Weights of a small GPT-style language model, trained from scratch on English Wikipedia.
Architecture: RMSNorm before each block, rotary positions, biases on query, key and value, tied embeddings.
Training: a variant of Muon for these matrices, 130M tokens, 7935 steps.
Each number is 128 + 24 x the weight over its row's rms, rounded and kept within 0 to 255. Layers, rows and columns count from 0. Numbers have three digits each. The size before them is the row's rms in percent of the matrix's.

# up: layer 8 MLP up, 192x64, rms 0.206, rows 7-73, columns 0-63
# down: layer 8 MLP down (transposed), 192x64, rms 0.227, rows 7-73, columns 0-63
# gate: layer 8 MLP gate, 192x64, rms 0.204, rows 8-73, columns 0-63
up7 093:110132126108158177147146112170147118134142129129122129144106159091112106074133153152096062106122168104104136139158133090156141151134132156120141155083112153124106110112119112154109116126113161
down7 093:113132087098132117129124092139091110133139147130114118134166172133158075090148112168161118132185145103093147107162126105119157120111111147118100129097134107109085112122161116106109145115152115
gate8 104:139181134145101113100127108092130146125153087118118132079129095113182089148107158124134092126128157116137143159146123183118158112153108163164122136117151137125137146095128120117146164163127142
up8 082:107107119111147141117094114136097167145116141159128101111113136142126097116099123136161144143166111115168120139068119145136118128075149158142135130117106129128157110098130172120125118045146114
down8 091:115137143113121107137133111113130106139162125115142116124153138093087143139136147180138124109121112158109123106067132116086129092143123116129174087112111154152132148132085054097104136117119154
gate9 090:122103128134120130062167154163150145124125144124143089092128097137131104167145090125127112119112130097132158136179108130135133143083131172154126140118163160149138136127099134103172123114137172
up9 089:147088139118104124137151134099188160147116154144128108105121114145126119116119099111098100098105135146102136153094132137147094119123094118138046178150115110127147112123128142135130101093162110
down9 097:130136139159101169134121093122104144131148119162140147124106114114094108160153124167134135139120108096161144100177121117122124113114109104130196116139159152114121112140070172174125122113101134
gate10 110:143135105121129132157111109108165131107127153157144112141139143124158141122109118159104110127138118122162115109105119065197150124163133137126141135124145092153098135144133115039146137101138144
up10 108:173122151140114098148123122127117136122138130119176086110116220112158131118132152146151108099126151130140131120134153156123109128119075131144117122133149152107098120113095157139176112143133087
down10 099:108108118119152204121165124106190122082132108146119125142122071131116122115108099171122118150140149141163089145127115095151113126143157132114112153146122141158104119100131119119132148159111099
gate11 086:157160144110096116123168127105123143129122077142124151119158120098104157129118172130135131181098138109109149126190151103146150149102111132126154117073143144146125133150141133140176134146140091
up11 085:126199135127142086112154165082159145135097143135131162120118146143145103115124117155116136117142114094145146105109136154102123113138110145172099126148123114168125089162130110191149130154143122
down11 095:125122116148079109111119090135147128128119114142133111118122123133078119140130143110144132117098132151137147164135120081141132120122161088131201129123142147128084167147079138125138155136126056
gate12 102:160140120125153128149121129100146162117126122140158097121098105125145141111121129108176160087140110159123106150117113109107106155179166187127139169120174128133114162147157151162147142148099119
up12 104:136134160124092093113112093134125149103116125103136125168134158146130177129129094162151195097122110115145126160127120121159163102123137137138147153157089111115118105080106153114119137137169096
down12 105:108154133144153133119121123091143122174101148130110143119134144136111128104140104135131141107107116148162122140160156062097131139126132127117168142166130201144110092098130144179138120143175117
gate13 097:159124118101131119141084129150121129138154152119136134106152101109132118136088133117151122146114159102182151134129133156128116119141078128119105161152139119153167095124105198163082121135084108
up13 094:136117143123160147091123077150105126143151103112138113143117135137104121129138113136160145098135118138108143143172096143115112121132123178142148212132139113129163184151104105154096160133116137
down13 103:100120097144135104116127116108120116142149178105102121095152157132142111110106150098139158127130144170161183171101135146140153148101126097161090154126141126103138154153168164141095128128121094
gate14 106:108187131143133111133103109161078166138135130154087154083115119123096114142127113161135121106147150105136144112119166113126136109116115138109121161077139176178111087124133138156139107151115135
up14 104:133095119087094146109158130161089153103101128150109115150126074125080133145113146168128166115167117138108142091091115103103122111119115133171161141153111118164125132137147160138112134103142104
down14 105:127129084126141110122106104097179166100115142118129124102158133128140118156164167107137143103105115130131080176131118123135143153106138120107095108148105149135115163124163089161115142151149069
gate15 088:113163093129156131112177129152138151141124135146138148133112136123136139161125137123137188173110091148136123149131162160178083119126123095176121109113086118128118083137152123130165105127121098
up15 082:142176115151100131102128134119112136113106083122070113129093123115135104143110142143114145140139153147130096151109148179123139177151138146142121131069105119062148123120124129160088125146118122
down15 086:147101158142138154152140140112151112102170114150150126107136096125102124170143108112158159143107164146142143157074133127125139072130148098137160147099103136168119122141113137108092136097077136
gate16 077:133160160151135155163136150137130104198111132165111149098146155108092138129117140141149105135128106092144099166127120122135100119158083118124141136176109101115101142132173149122134147160150156
up16 084:125129091135102118133143153155156112135098075140162122138133071097137163131154138123117126125113149179131134131171171126131140123137133102125124125083148139081153173092128122085122095122135147
down16 085:125119105130143106090112090118113154054155153080152138164147143137132119145080122149126107168130126140164128070108108141128155125118120129102123141094114132140116093162105113120159119157117126
gate17 093:150118109162116145140094172157140135089106151131108146117106097072124138141123099108097173147146129124167134097082121115131097151132155134165147131098164124112122114170139106110084127109131143
up17 100:118150143132141121124114131090193155105120141129120128112105102157184135135125132094127108087146153124085148128137136115098101117146105155157103136119130106143147159152089116162180115121086099
down17 092:140114111145130137113112159160121161114184140089134142131070081108107164109127111123146149132142119142154084136145114127152104095112120115121075114146173159134076121126113125105108137140119100
gate18 097:150116138129111112122125137123166103126121105125107117105124145133126144123145134190157101119136133123142128082103085085092143070177103151141115133157186127102097126122116176140134130156143136
up18 102:110144078093086122122128114141129171154152117163150117133131122130128114129138096093140121188125144110110135156076133091127123114106081154125137166131083116139115153131168129114151175120136134
down18 110:126128110113123125165149130102123112129163087134134147126114125138119097125162142142145138176148131149125129129066164170150122103136136173140178141120106131133143125195085141138178104130128113
gate19 119:140130134125129142138102123129108121135178129135153174139155135128113097129082124084127153124135076082136122154083128111109134107130146087104056132117129134143132129131138141162133136068152109
up19 107:114089080135108123168107127166152105097143126109134191105123077101134089144108137095104139129110135144139112145131111138093105139109169084114103106164148135120154127146125100149101132151125136
down19 111:102096102141138128123091125110123121133142120120122144131141101115129121111106154150107119199153140108142140100147137111091131138137151146104143100157090121055145092177108075110123100141124129
gate20 091:141104121123120101147099105137126162104112135153152156100126119115125145183125100069089107147064112098127108119117158119161142155177133129142143146131133128131144095138094132115100118080126152
up20 098:115065129127146107161132086081136100145138168122088126112132153120092133100156122099103173160113101133149099130134116143111096117177136127156141131162123158144138129121134132173108111138098143
down20 091:155152127135141139140146145157103124111092125123162111175151118127164122148122133148116086089116127136095144120092149161127136105116132133121160100127076133141162158176120091086142102125167165
gate21 115:136164105099177104156149129100100109104122096099136145164150115116115118155096128186151129093174135112123116177122113116158156140134161097129148127150099143103131155131132153101141115149095135
up21 107:109152076145138095177137114126086099117144125141101107123110144107145147115130152159122168159121153163134140157173151141179143135154142095127091142132115147129126153107112177112125116164149142
down21 106:122147154131149117115102109101084092145096131146105148121148119149157118134113119114110143094157130124078150157175130143102153114130149095105137105140128129092160129077153070150100166120141123
gate22 103:112159137129143146134137169161101128092100124153089140192104089106103135147141157162108126140116121112149161147105125115094151126087103116130084152138095125158148142127138107161164124147099130
up22 101:096115091095116144120113106146132127131119134137179105190103107109147115092132135129142135154132080111113176147138155084142180111158125100091084160121105132136127144120130108104126126111106134
down22 114:113106119102119141121134146141140136116120115149142141154096118131143094128161141140154139131128143115116149136061166128139130132154120114131026119132129162116141120145112167128147096139134192
gate23 066:132119139127123173093112141101137079130115095140126121153163123087110144092149126116151135129087139141112129102176110158105166154147106098108171096110127106081122121113151090113101125153132158
up23 081:116134077135140159125099111100149116135121146166140187128130163147168194115134125124123133147146150152135168091150119117124125146121131153106127150129179151134158094139129124156165101163128111
down23 108:133132156126092095146125150133101145119126077105139098093116089106097039114147129147124122120129128118132079134121157137096141094145114115120136114133101097132098156117139117105084146119149105
gate24 115:138132107096150168182101176141135131091105106153161136143098119102097132156134107131124111136172159175117135133121116134160132132144138142120129104134114126143145108133092135075155113151148070
up24 109:107139150119073142155108142127174148152130113137112140185157129109108142159156110142097107137117137127130133110120144084140132120144075113154130159185110140141111126134154127070162102137134109
down24 103:080096158158091172120130096128109140079149138111168131161150134150141159107137159133170174152119126110112107130128102163133157158139106097127113126107143132141145152159101091155115103134129124
gate25 091:123050104179142126102139154129127094160160104130146103141136104133154136147120168177161095133105140110084134142129092163114104128133142142140134131143148124106136151100150107098145102111139138
up25 087:100148120102128153090124103115103080110114136126147085138166149128113114141151131125106131118176101153168164108167145161154127140131155112106131071159137118116133132169133140124133171117137173
down25 090:119110132112143123128150128098174172121154120112133130157138108146114178100107128103120156147127128142152119144136129073122099140140160126136129173143153144153092132080090119118123151125132051
gate26 109:167166104147137126151094154130131113070126154084138145122136159101156103130148128152138143129116159157159159134140116144127091131123133144106099168205145122113134116118082139121141110143143113
up26 099:087105098158121156102111150102101107147125132161112103141167126184117102125135133133129086118177120153162131108138106154144139114149106165171145140144140141156148110096083092129099113145130127
down26 102:117184167148138138116135141133184129108158126134169131123113121098121128133123109101149147132126144128112111100137093144116133131135115137175164114133131151163184119120121106170165118088081168
gate27 105:137133167099087126103101121132123080128163131106127136148130149127135122128147069098099113116133152078109113102098122133154141148111113139139160100117180146135149114093107141123091169089157117
up27 094:114127103138096109126138107122154139136138103162144106188157139178111125183134097131121154134138109151120185135143141169129094152155098111170126121136103103128100100120106132093099153130112138
down27 087:135148116110151102157090156152173121109129146120099129131107112074124111109184100146119130139156148092120116138138162161123125106123106150162151115149123103052135159157128115147099133140128134
gate28 104:114140137143134158109177144184103088136143140154129123154114092166088164127119136133133115105145146118153139127094139159126091117145185144154100126138102170136118125105135169120123102144146086
up28 105:139158105067145112124086143131132113144171148155138141137083132109127129088133123160104122124148104131099172135111164092136124143148134146086119112105107112115117083162113163175096131124108122
down28 101:116122120097121127123158127152149166105159137130110182099119132151132161093142132091131091116113169156114106156123140136139080151128139128156157139110103150151143089112190128116139136164115085
gate29 090:106139115086133130157115098147081130070112127127103108092111154100109124136147130126144130102126166129114145155139133087102136109155089119138138142166101134113148103166148142196136132153123093
up29 100:150155123160087142086169133114091146110149093146091138142116106139124075109128167154126122125163150152145155132149099168073139131120100110115108119104150158137134116099140145134151166140108129
down29 103:115138115127162140103149073139116110128114152116134144128167135105131183132097129120145130096115152149148162109092121109125112118117131139091170143138122154127167122119196071150107107147144106
gate30 098:176139133153111054104133092098112136146129135098104103134141149168118115129118133098135087114105119124138104130120094162136100128150125142132097085105139129124123109122113168153167132092124077
up30 111:164125157173154132083142122120134148170140097129122114132139152137139107134148096101134117071087123150144132176089138149155143128102134148125133144122121110113092134137130126120134150093049128
down30 100:140124130139158128087080108144155140148121158151163151142154122127141096151174164138113142127101136134151180137088120184140165158098132141149144135136100161115110113091145163119121146102116125
gate31 069:152142195114121150084129106131133137129081133167149122135134099129095167124153153108129141157100152139079115161141127152154086152144111117136157094119148091099137104166146107129123134136137150
up31 085:161127148111089096119155154175126084118107128157113132142147128150197159055113114108125145143116151126134127129132122125115159127121167145142086131139095089103105146130138101131138137101129133
down31 107:107132111130153159119129113094164186113165148077159138142098108110102097193157157156145135100119111134115124143127126130148139132108119115110161111114190153133139140127125110149117111165137129
gate32 105:146133076101106152108151136145119149159096143074134112112152125101139126147108161144174147135147147159112118096114136096118119125157164175148121164178113100155114098143151115138107146121144111
up32 107:157067131109140112168086120159188128126130142123110137164129099119162106089116121129102108113107184101104129166123133080163146138114129110147125136146104109146169130123141137111122120143142108
down32 111:128106129120143150139128155101120122148137129126123144141116149135193120150140157096052113152141130116105131103101111093124131117148117168108105138141101123104132110147170194085101138119152115
gate33 107:095119120152132174176113103131139109153149135118123137116155137109125137141105078161102120159119135118133128140080112108108139124168098138169112132130106091115133076146134115124084132086096080
up33 110:140131138116132134133090110162095122094115129131171088122129138099125131099111138142142132113141172178107078169089092154132110121067116111120119162132160151145155123107093157155131134116133136
down33 106:095112122149106125120135119127134127166134131140188143144158104164180152131122112092085124102137126098123149147145134113122114122167142164170142137173070111106140137131096111098122144144091113
gate34 101:117103139115134122119127108155152159136124141087137093075159126143133151117127077121128093090129147123077094145104167138155120143120127147158153165096119176138110149114117160095133093142108139
up34 093:135111120121174128135122137132194152130114113109146114094144105133144188116140133093137110140134115133125122135158089109116161147140112147145148098088083137154156147099105141169119074094136122
down34 094:155093155121106124119132160170103107127162137087111112120098141175121125121118157147149120169126126121127132109105117168141116115147142067131116099169127112103103139138136066075117113135110117
gate35 117:143137113175090116115148136087141103167135146114183136128110122168155105142164124135122145126135100117182133132113120155118105154150130141100103141142183112106098105124111130128103148113067137
up35 120:108118141172124129147146171091118161178115099095137149150129101134131117139093157143140140187131137118141179154142121125088154115121101100102084156107116140094146112144122140108091144133120127
down35 094:124153134125133180094133132129163127158114165141125145127131127153129145067122154137154102128127119132158086135070122119131084157117154152135134124121149151116119110158185141111150113133147188
gate36 107:106110110142144129175121169112111164106124142146086111136108119179149177137135154161134149122163127135167149150125078141150123103176128101142147100110143123146152137139096145096148130132170122
up36 095:144060082124143087137106155168159137151157058125150126093109166149115136133137117136145102113114132128104094138151106107122099127161130156155124135125122105143134100147136121143113101107161121
down36 093:106141120134142131128154142147126184142153160101133160086116129100104159087142117124163151088154132131103071159136164136116124128114098153131151140156162150105148129129139102132136172109092160
gate37 096:094128125144118137117141127134116139105142167106106137143154103142148128134123079187122115116061142124117154110127147152106180136123133127143133175166127116078075110104111091135114127101125127
up37 099:141133132097126104133139107142123139100101122138155164131138155065110158154067104131112139120125154145157125112091079145110123121134150119179107119129170108127107177160124117113122161137147156
down37 108:072099123146143135121121157141136123147134123138138133128077137122130130122139126101145134147138099109113094127109123131179103114129152157115106114123137112137175078126189209136134123148141162
gate38 109:128130106165116175158137121106130151138132101121156148155151126168121099100116130139121122118119104089135133161109087154072087146101141090127144150148123141120115141140163108142172107138170083
up38 091:159118146187136131124112116131144143122162120137129138081120161097120110099141108115105112121125162107113079140153114134125092144100127138076144124166139128088066110126138152108107151080121115
down38 093:105110134118111130129143093133141149099136132142121096157139138152140093113117138115141147169107138138090158111126175183114147193115098131133098102117131138153164085110129144145166133169149160
gate39 080:130131122102158116117143126133118099089135162159147103148144115097106130131108103149122097121101147103098124175164151099155148158110131151126163111110143110079124169090142136099135142139088181
up39 082:126151182136117147168111167119163110120127065138147132105159126139103121141144120113162142146109129151109133129156130080114142128104120151158109163139154128165128156113176138162143102137080121
down39 095:129122077126126107109152122106105169134168145106103090160113134108139128132106134146094096129156140089149123138174126134133103143129133138112089116109128128100149112177081060119123129160140147
gate40 097:132142155141117123115140119177123137119128120146134099126078152158117117149101102139167097131143112167119162118113125101085108127147139115088093122109110133109075080088117161143084126165115123
up40 093:136135115124092133114080150139172179179151114073134130111168142112105139135143126126116110133089122142110171125153136127117136105168079118145105120157127166132127122093103138131146119137094092
down40 093:120126150117130165114154143112109091134098171139113130110136161140141126128137118088144132130126187134146138139140124159165143164124155150133069135099144090115142103138113096105179139125140187
gate41 101:135132117147145093100098126109135102164126121099107104172103110151161112104145161140120129097112132153197130160113112094143086146108090117134137147131137093127121111139099132096156079114144156
up41 098:126127140126113125100169119106111102153114166115156105131084081133205164129186129129157135107113135109146145098116124151115120171119123142105129133136175129113123149095132155119125135103093119
down41 079:121126135175151096143135174154167118137115106134147085113173122137108104111128101102131147138119131159131142126153131112111147133098109096132155130117119142129200102133140155136145181103140075
gate42 099:058131136125112134133096130128126092117160130097137104146109125141140163088161099150161167119164091080121172095135104141115133134105146139135118150130109116162137169126089144106097136136126114
up42 137:127102133115146138211142151124138147126116155163095119107147139118116127127155120128102103147166146140101141121140124105134149169178095138117157124135171150187132151173143159108137128130135134
down42 124:163133137106151131121159161091144113146108124109130125116161149163135102181115158100150111126114115126090117150106124103150183142159100151138106154109151121117162121119146188140139142078138147
gate43 114:133163160110095126106106094164136124101140107132132135157120125148116118169105086102091131110168098112156147136112122152173157134125153147155128083126154112128142128142086164094079150124115143
up43 123:127125108114126173114134110103154114144124077104135102133132137182108121133148109111128119105156139100119171098140092152102108107175131130137102104151145178171158142090130102146122112159138097
down43 114:155120107140122102145174120122105168174106170118127129134125126091099139123107212117160100132112107135132109127125122105129105097085136132097157139145122169141127127129122073139143105150111126
gate44 087:127083105082141133137136151174132150133134120173177163123108123112121096093136132142179126105137120130098122115149140118133157121084091064112136157150146137158110131161106099125135149135133141
up44 086:126145098133111135129128159134163152133145075148132133170118102087120140166132122154106121118153114180086123146114120186157144114096161119140135108119134099116077109144119124084096131145139153
down44 088:131083130124104113121166097132101085131072109123147152172141169168175141135145116086117129137106112156133147111101099105134130166137132164112096148144097128143140101123122149157160119110144136
gate45 090:134107132161120149119132131128137095078119116133068157139154165117142110100139165110105132115113136148086089140177116098154113117167130132136176143120157136119142116154164112091095162137132136
up45 090:133152127155152131167096106133137117118098150185092156118132159085086137104099148097115115095090121102125098098067144111094120151129123130124136137157129148131148167139126117146147101105146116
down45 097:146080159117165148118123142112110134082119159058139155140112119150130113093101090173120145159113133131130128128155155140127167123140102112139115151098147124159126119141186126140136095119137161
gate46 114:120125109098123098125078154106138143139157137152142109132091113146151134131112112176125126120121139131136167143115146149126100118114146161148112079116145104204147153105129148076132157152093110
up46 118:131146123088118119095151162120135156125163136109118116137115101117118142101114096129172136113123123103105131111091112136106151160130135141090125123153115200140074147096194127147143146095122119
down46 117:171142122122155090166123169125098134141121096133102148130128108121139096104151110195131134108168138194132130117117141134115127095132117131169148137140122138165128111128114103101141156136131188
gate47 105:135053119109121111140121096104108136139181115120162147109157159135154126127080131118150122132099117130105084128153083104140082099119165123150085148127161134122136163113140130150114128120127115
up47 113:149135140160125146136099104129127120157129194132130128139148098125072054115110129099148147146130124118171132129122141126140127172137120122092098152123117090136154111133129147148062127111110127
down47 113:109117124152151153135145131111155135123134123106129103102174118148084105138152132113168088125137148149093123168123118121157146162174131089141173115100157118119183142096121169139171128133116127
gate48 110:093144100101104094149118171127166148131132127122125111114113154146123104077128133193108145112168109145106099062163143094138139160114122142132133130116139140121123101129098117150140120119175138
up48 126:143162143143170136146101143095070110115138100087165114177130112080113110101120154096158092140132126159136126158144135134138147173128136156127105131123122129162129109125119125144088144080137144
down48 114:087092127121114119153172150136133113133135142118166131105152163187140133127094107119109118147108173128091148163122104141099150101153090118113147125141117115113135116126136098117119066079136105
gate49 086:108102132171118113137167121151144091143093107155160120093123127088125106161116137088137180153148118112147143102131146117164104100096144128119123128090111103104092122131122107123146132098076163
up49 087:170144167144114178110122143099143150105126157116089146120127057136155112109103154120130133129148096104118108136132136110111111143143111103104104119146098152137171164141144163146149119166168115
down49 079:131140089127110081140150116105149076138108121144112132093145162121108104131140115093134109150116114108165160161133119116135145108119152107115109109159113116123119184100074131120138138068126089
gate50 096:156153142142147105122155129092098140119134143079137150135119113127112165110157097101125176176076129127130119154095122109154108165124166124159158114097105106113134123097155141114136104104134170
up50 079:126149160106120119092132150147158138108081117156150159145128134117147101118140164116150175144140118136126123104113136103149114128108090143079108097141124069122095072138104092119146131107155100
down50 102:136084123108094168115114138128124125130157163135120101103105131127117110160132151191117098118138146124172123122177128148116156139133122106142107125127132155135144132171125111110115153170067180
gate51 096:117143125130078162133110130095095117075105164136103104118137127117111095115117116139128180146101109111148192122126121119148143139127185097153110126172146089114116107155131120110121130113113158
up51 080:135133098114145100089107119106177142151114118154160086132131119158114119149152140120131147105147108144105181164144087153165107112191118101113116103136139099141135117121101120116148133146094088
down51 089:156107154126145171137130118139092103137124142079148128117130113146190099101123124139119130135132128120131111112135154128094113131124122156129039120119127152172089115159124128112135098137180134
gate52 097:150114123118131145147082141144109141113132102087122093093156151142148161121116185073130138143104120140097079129175145115127099090126138107097105126137108138111145172096126144142144088134131123
up52 092:129116107135125127129167119146151121119128155102099151117112083105127144156122139135107111179124087131181123127101157098074133142108153059087121117161141120132107142142167122154110145115141146
down52 095:126146140151119115140112134138152123154113095208135161169132079138139129116132113144132138133149113119081156116117110151110099123125145138138137139146111130089155091167081157160154133115090160
gate53 072:126146153150084116084133147163121111142081127139138113126101106141132178126146151131157134169101178132102152144126169153133115132133097122128170098145156109115154097167153133113092149125111154
up53 079:148121113148090080112148099092144134151134147130140118150144133122109127134106130088140103098102131159177112125100136117117099123117108118091130119163126112136088134130154082132116186181158093
down53 101:168122129122163158131086143140114129136121130129125177130103133154160098121126099175152136138149112140084122109136127159129139108134117140143114115164132145125137097160139190126157099084104190
gate54 097:082124169120126125099157136099144164138149107156166103121114128142117120175141100124124124133144137165115143126110114134114089150100142176135164129093143119099078100124119094099131148117114184
up54 082:171072143096132147135131119110149164120114102142090158123103136120125089091142145140138124131164120117130110145074144156159127094148161119109113133152131150096119174123085158174141111112118133
down54 091:101115126121149110115141120126143167137134189144127141124128127101150175177104125123073135084146106115126117139138123115094119155090110134124137137105143146165162108103133085110084132157165099
gate55 109:148148136099148099126101111182122098105135115044129149105146150129132135107103104107141149099123167143105092131105123116130182123137117162117143123173141146119127167137103133160106118142142128
up55 112:170125141166112158120151123124101145137131093126121160168103135122105112131124145136145123138150123140109184109110131041121143128127124137153112127140091106085119116173170129160110158149144122
down55 101:154141124116096158133161091124073098103156128091143125132179153156126103110162118153107126183152125125116151102105139131081136114143094160139149094133168137144120146143152114150134129117134098
gate56 085:127115161083116155125170113121116149123106170116171126148128129144121155086116104124147146099158130132109135182097130126164139126096128125090086103118165154128131153091094095146148094119113143
up56 102:108096134149139136135132113163117113137110108151137160168087133116105172158100175139142126160085172145115130140124132138099135126109120132145134152070149084108151071138122114115156138123104101
down56 100:117141165105115122152136127115125068185149081139109114087119095126122105127164161148142132131139144106092132126118151130109125108139129165156079098172087127125092160102141116132125146107129118
gate57 099:154172135144158120116120111140132178100084121125125144136118123085123105097110143154084112099166168152133134109156155126111152093127129138128087114088110111108173134118096183146130139137127132
up57 104:143127146096119143119147083156107137138116181166111091139119154146074083152125113127130112157129136161079112127103132098112110095159173141135125124139133118141106073104124117129131084141126135
down57 091:156128192081136129116154102137151127165159126091094123144123139128110140127135102105161153136094114113145150132102132095126117088135175160140162142131149131192108091115141124156121147135141130
gate58 098:088120123138130096070095122134145103124109121139158128149143142129135095152116149126175179108146152127144110138120131142132097082142138122118060122142156158104167135086127097119132110096138104
up58 096:173133118111110134135102133133118107139147150128080133120112103137100090126104125142096096088104060111158131144139135105134173130144123113145111118188123149158172117112094097144118124127166136
down58 098:107107133141129164158127125123137105152116099170130134135132148142142082165143149130079121123117116104092148132051120119129147169145123134142156128114089136173139137132104193143137141138152131
gate59 093:142146147088111154129131086135150154125140187175118101152129153134078130087151117159124124136125131132142133154160151112113166145121110130095095129173101141115131132106106144125157101183104140
up59 083:135146152136121167094099120119112132106141130177120133101120120116142162126072156112136126133146167130054102097151117165120134131135145120098126132080163120112098125121137111068130142107143130
down59 093:104122118149114159143165109117119102139113110107130128098129150135095066150146122110154127120087125111153112132138139100124149110143117169074122102123110113154125164113147157171134083077161105
gate60 105:114155121149129149134140132121161134110084134111139153111111138104159151112150090108159117142092153082103112081144136111099136151133134133109146127154131149131119139142175086092169172099143079
up60 104:137155181144134130124125122145144102131154108118165086111105137148140129167148098096176125125119136104122057142118144167111154147101137154125144136130164166092141128124142165141150153094112120
down60 101:197168163119126072103111112130098111102097125108152125141104139155134093095122134119149141154157155164114148116134178117140130148142117113128115160113150119154122138152109080090135144104139126
gate61 091:118113167095130090109135128099152111163151119162171105137102140112119109130089131127141161161139148113099104120124131168100092166147156148133102142108160071140126106091123108157140143137092122
up61 085:159162101095135109155132113099114152116092116129108128108090094119125132112116150088107180080128154157067148101121129130114151168126116127093134138105086156158140136140153122133138123140152154
down61 090:136120100133115137139094101131117122129155094195106115112099110132093084099093132132121148131130124117158115165180127109123127175125171152145114120120132119165125143176094126114132142131177107
gate62 107:136130101110130156120108094128136131109110126147096117066123136121151114118119121092170110103146142137162150099110132157081118108174089140119142184140158163132139184137131155134100108145128139
up62 103:095127106132100157185138137121114112122138134121119150094113137112129160112146124117131171141143139130172141161086139157056141142110109083108128177125174112143094135117123163118138130140149141
down62 090:136122109119143145129124164141107137139130073108147117136106135087184129164097115172156156133137147112138094119125098149121127130123118163118187111133126133135126088124077147123177101130089151
gate63 103:120095160106110090185107150123169140127159148101165142118128133155178158120125108135156124160114127137143124138108146103110193117112169122131157123153101106145142154137122086164119122119131132
up63 101:159131122154169111170150117146112125145129137113138111088132115064136123145109134132119133138099128083110100160133161147185102172130130132171125155091134142110104085149136123142150133096095122
down63 100:178145088120149071127134174158102118102086161106134108109137105119122113097107117137120143122163152115134110126143136172137190089135124102145103135143111141146101117142115092140092120111120128
gate64 097:169115144149109126143124171137092136143109170109149116081125143101147143171100169114124136179134093158173107146121079147174156125126123154143145120104125113107132150162109128133119125141128151
up64 097:107164115130116129123150181148112138119081095137120120156123114101150135149175150110118089128152147144121142108138149106119168146086142171148165146135125120126106056112107112158146124147152132
down64 098:149136156129135136141097146158154149099116105085115145143101118150127110085148132168126149176135168152131113133130156111116170145146101088157150149139123122150047111126141139104116146142123107
gate65 094:171106129093135127104066081102137085158109115113142097140120104122086091085096107103127139109140085131142142142104099121148126158143127101149138119125116109143130099121092113149118121147162153
up65 091:111139157137136170146078116111116146141131117157151115153156112135135138186146108177151135116110172137105140118109102125090138085109101114123110154143121087127139062091112136130155125143121131
down65 096:145133109113094089120154125139123134118111157119097123127084130130057150101133152104142112145139120140171154137129116091162115144106116134129109130136148114122078145125129095159135119177146060
gate66 111:117143141147155105132077138105145114125166157128134149160169116144115130095131093138100139113136143094136103106145096121098118153150073101147124127128130135148160170122107130129095082093175100
up66 109:132113131108137165152128163097127108123141134094122120103126122090150172107098132171136120118147087159163087134138124136119136109078139104070100112140106124095101123079146145094145142113151117
down66 113:119152120109127105160154163102154119107130152088123144088148100071114101140122104147125096110164152145153136139121147134114106102099141153165109139126119137139106160122163082114130139167102180
gate67 097:124103108088084114121149152163115098144140123085148149125153119139102106141125085084118116112137111096149104134156162176161135143147171162109146127181120162136096139107142147133137135113109120
up67 098:104125127136134140111111091132103088144065117148081133127111139113131126108145150152155177120157149139097096152099106148121090102101108136106138106122118116169107107152145127133120105187149098
down67 103:164120162127143109102092147137143122157128131106123151105119118120123178119131148114145131110115144122136147127111142131102121115176164168118125186117090195165111147089118094114122137127080118
gate68 109:126107097106158105124090139172152133102152122149151155145115118124124109106126160113099113133143116127165118157139096138180105118165111103137126173118096076121117149177113118135151156100158156
up68 099:080102092129140102150100145103160132152132071154151118106094105124119088116118164115123116158129121149115117116138098133136136147150145098088097169135154148124167145117104104076150121112128156
down68 095:144146121091135142124149114147128098100100138114142131146121174126151163136115076127142083115158121117144133160125144147122113106125118113107047128096134107127106129149123107161178107102162163
gate69 112:163124136150131152146116119095120146143169114127101159148137126134127133167124109086132153124135134114146136151110147134108090141169141115105084153115078119106159151125147128141125105071054110
up69 102:149127110149154098131096159171163127129153125145128082126099147114166169127142103160143092122156110141116106130089141085100118143125125104114154167116109158132104120102127158124122108111187154
down69 110:131133107126159092154102117150142122148123119124133125077128163128087162105134172135107136130133113144123144146128101099140117101083128142138194111183155135121121132127056135141155114148127110
gate70 106:143118115112114151113112121162156171156130131120140114124174125168162158163149138152093139148131118119141113159099121168111152086130200111152128110154126115116155130128103113146089110096155105
up70 084:115086138068134143109113098149141109161136124149126161122146153158116141142168108131167120122139122122116095123149124144121142135158144107123144098171101101151132110116101150053117099168139101
down70 095:120098101144149127100125166117148109158143150095098157136092094135088156102125110147113130107110129143157113152126124137144129099105102121112135142105171107104086148093193107131114127137132074
gate71 095:072138132159195134115139141093112076144143129104108103140094135122130108115140157178085133118120135143120148122143137121132112112125145142144127113162098115150164080149094096137146132151103100
up71 120:108126111129100179104119140142144143124133135117132143128155191133131105110139133147161166132108166091112149162194145122114126091149083115180148163112120166136114129145146146133147117135134109
down71 118:117162144132112166131120114157170074121085139151120140136136143126141143114163125105108139130084135170092189172162146109153147143138138110096132148127149106160099132144150112098139110117138099
gate72 104:119161100147136155155162138160120088120139165155136099112130131130126134153133079155114146103140110098093125155137088133132094106133126085128128108134106170137101191142165128171154127135132107
up72 101:143144132114148197113146137139088115123125136124098162149127085118121108122126145137155132147148128099137121178098116184122136139109135137098116149141081138147075154112148105132104107142108077
down72 100:115129128132183096115147142117086133096134153121125151161151119131138080128131133130147103149192083128119126140066121120114113130128131137096160118119100079069133108147134144126152126108137143
gate73 079:128139145119133130095177129150120124123140123159107127156125112109112165112156146142143143159085130148084131157135136127145127142142115121116161105089131134076133150113179156106118176166124190
up73 084:153148115114155095144130115137107128149121153113119140132109146104091101133141072157106153115131154164143120124184119137099124097098138114158165140139126173142078110114094121099138158089092130
down73 100:068116116133132155128130105134140145116134129105133124153159166136154134125138166113132117132107123110126131108036130145153123169139123115097131113132116110110168128136180156155125112188136139